Each number is 128 + 32 x the weight over its row's rms, rounded and kept within 0 to 255. Layers, rows and columns count from 0. The size above them is the row's rms in percent of the matrix's.

# layer 8 MLP down (transposed), 384x96, rms 0.209, rows 329-335, columns 0-95
size [ 93  99  98 108  86 119  88]
[[ 87 132 107 134 122 163 153 168 140  79  99 139  69 123 129  81 114  73 157  97  96 124 134 170 145 140 146  71 145 157 156 124 102  98 166 144 103 163 148 158  97 115  81 112 145 116 136 114 134 158  71  94 162 159  98 159 116 144 154  87 178 151 180  79  88 122 146 110  90 113 132 183 108 116 116 239 115 159 121 137  87 143 196 115 118 174 115 137 128 151 120 126 163 177 131 190]
 [ 96 210 122  33 103 172 132 128  77  99  90 140 154  94 141 133 155  98 140 105  68 107 156 116 162 199  93 109  95 113 170 140  50 120 128 142 131  77 193 125  89 154 123 105 173 104 115 136  85 131 142 144 119 126  92 126 192 105 118  99 130 118 159 126 158 127 138 118 120 158 150 138 107 133 144 116  94 187 160 185 129 153 170 111 136 120 153 147 129 165 135 120 106 160 105  58]
 [126 145 140 165 130 145 115 101  72 147 129  76 191 169 167 119  91 115 109 152 185  92 114 125  95 128 156  76 114 208 158 148 110 149  83  93 131 155 102 136 144 132 114 123 110 122 140 118 151 157  77 193 166 179 111 107  98 137 102  97 171 134 145  88 148 127  86 106 113 119 122 160 121 145 115 118 214  60 113 126  65  78 116 101 111 102 120 127 105 165 137  96 183  88 168  86]
 [120  86  94  80 119 122 117 180 132 119 126 110 152 122 151 134  91 152 166  62 153 128 114 102 156 190 126 130  90 180  94  88 134 149 100 183 121 118 176 120 119 163 118 116 135 113 181 112 104 163 121  73  98 116  68 198 117  94 133  86  93  67  93 150 149 104 152 148 166 109 106  69 119 146 116 166 207 127 101 154 150  97 122  53 111 135  92 125 147 171 114 138  87 117 166 127]
 [ 96 155 126 135 115 179 140 136 138 156 115 128 119 156 144 122  89 150 111 151 115 101 160 121 122 129 130 117 168 208  67 118 137 156 153 106 114 201 179 130 159 154 104 147  83 121  95 152 143 103  14 124 175 128 122 137 114 141 104 167  93 161 196 152 107 135 112 136 153 153 143 123 104 112 110 115  49 100 119  96  95 162  94  79 168 108 154 107 113  53 118 168 112  81  99 111]
 [163 135 139  93 102 148 168 128 135 160 125 171 112 130 167 156 132 193  81 142 101 103 106 169  69 168 118 169 190 159 142 105 156 173 125  69  77  91 153 141 146  30 115 152  93 130  83  91 151 150 115  95 134 153 184  96 142 109  98  79 140 177 126  95  90 129  97 126 149 149 169 139 154 136  88  99 154 119 122 113 145 101 152  81 123  98 130 130 156 114 156 202 127 166 118  94]
 [ 71 113 132 115  67 127 129 212 130 148  76 126 153  67 105  97 103 110 134  86 130  98 124 117 164 173 111 132  82 144 105 164 173 151 151  96 130 124 189 129 149 173 113 123 144 134 127 105 215 110 157 151 180 167 132 116 131 124 135 142  89 103 133  53 135 145 108 125 122 153 123 132 171  95 149  54 107 138  73 119 134  95  88 148 169 165 132 101 133 164 201 166 143 118 132 156]]
# layer 8 MLP up, 384x96, rms 0.22, rows 330-336, columns 0-95
size [ 98 101 106  92 104  87 105]
[[191 118 127 116 152 106 182  64 114 101 105 143  88 129 135 164 189 163 151 184 129 164 162 111 135 100  92 152 145 153 118 139 148 129 132 181  93 154  93 148 162 127 128 134 134 168 148 104 170 111 124 136 121 143 218 122 102  89 124 115  46 143 163 116 129 134 155 125  85 136  95  78 163 118 211  84 126  97 144 103 190  93 143 104 154 111 107 110 151 115 101 139  59  97 113 165]
 [128 123 176  86 173 166 177 152 101  60 146 130 121 140 120 107  78 114 160 129 155 113 161  78 139 203 167 127 144  78  94 113 142 138 146 119 156 179 139 105 147 203 171  87 102 126 153 149 108 109 129 125 150  85 164 140 126 162  81  97 141 157  97 153 110 150 137 172 147 129 153 132 116  41 175 109  90 153  67  84 122 101 174 148 124  87 139 167 155 138 139 144 184 151 114 155]
 [129  88 111 111  77 154 201 112 114 162 164 145 135 137 106 129 133 151 154 170 150 169 186 155 180 105 117  90 110  73 180 119  93 106 104 151 113 183 122 119 158 181 119 140 165 169  76  68 133 125 139 191  98  94 146 187  94  57 120 119 130 138 128  93 132 104 126 104  41 120 162 115 113 151  64 113 107 117 126 139  83 113 136 171 127 139 108 148 113 130  67 111  98 126 139 120]
 [176 148 128 170 119 107 100  88 146  75 199 127 101 157 143 224 100 144 138 138 158  63 135  76 129 154 134 114  84 125 122 120  91 116 142 116 168 146 127  84 120 113 135 114 140 142 181 137  76  78 117  91 160  82 155 184 101 135  89 123 118 121 107  95  83 134 101 117 163 134 119 120  94  87 153 160 109 137 144 119 152 103  82 144  58 154 114 124  78 164 127 139  55  86 155 168]
 [126  85 143 129 129 150 111 155 170 124 136 131 149 162 187 151  74 116 149 176 129 176 159  79 126  62 123 143 131 127 107 218 174 141  69 160 140  82  79 127 120 137  94 148 112 147 180 178  92  97 127 157  85 144  89 125 122 112 123  94 169  81 145 136 167 166 114 123 139 156 113 107  74 112 187 130  82 121 118 137 180 142  64 138 144 163 160 157 142 126 108 141  83  76 161 143]
 [ 87 158 122 169 104 140 164 133 124 147 149  96 171 194 129 211 113  92 179 143  59 159 149 128 115 134 147 160 161 107 160 115 143 102  38 131 140 147 113 111 148  90 106 154 159 134 135  95 110  77  91 133 102  93 144 145 159 154 117 157  97 173 117  45 157 141 148 131 129 118 159 132 142 138 147 119 112 196 197 124 168 156 136 147 145 111 154 145 115 105 146  96 155 127 169  50]
 [188 130 155  92 116 114  26 174  96 133 139 127 119 156 126 115 185 191 140 209 170  74 173 142 111 137 121 115 120 121 117 166 133 164 107 103 121 123 124 151  96 128 144 152 104 131 163  91 197  86 165 131 132  80 137 124  77 110 145 175 120  80  94 101 100 136  99 147 146  85  85 126 153  97 147  59 132 116 103 131  74 133 101 122 100 117 120 139 145 114 151 142 196 142 120  82]]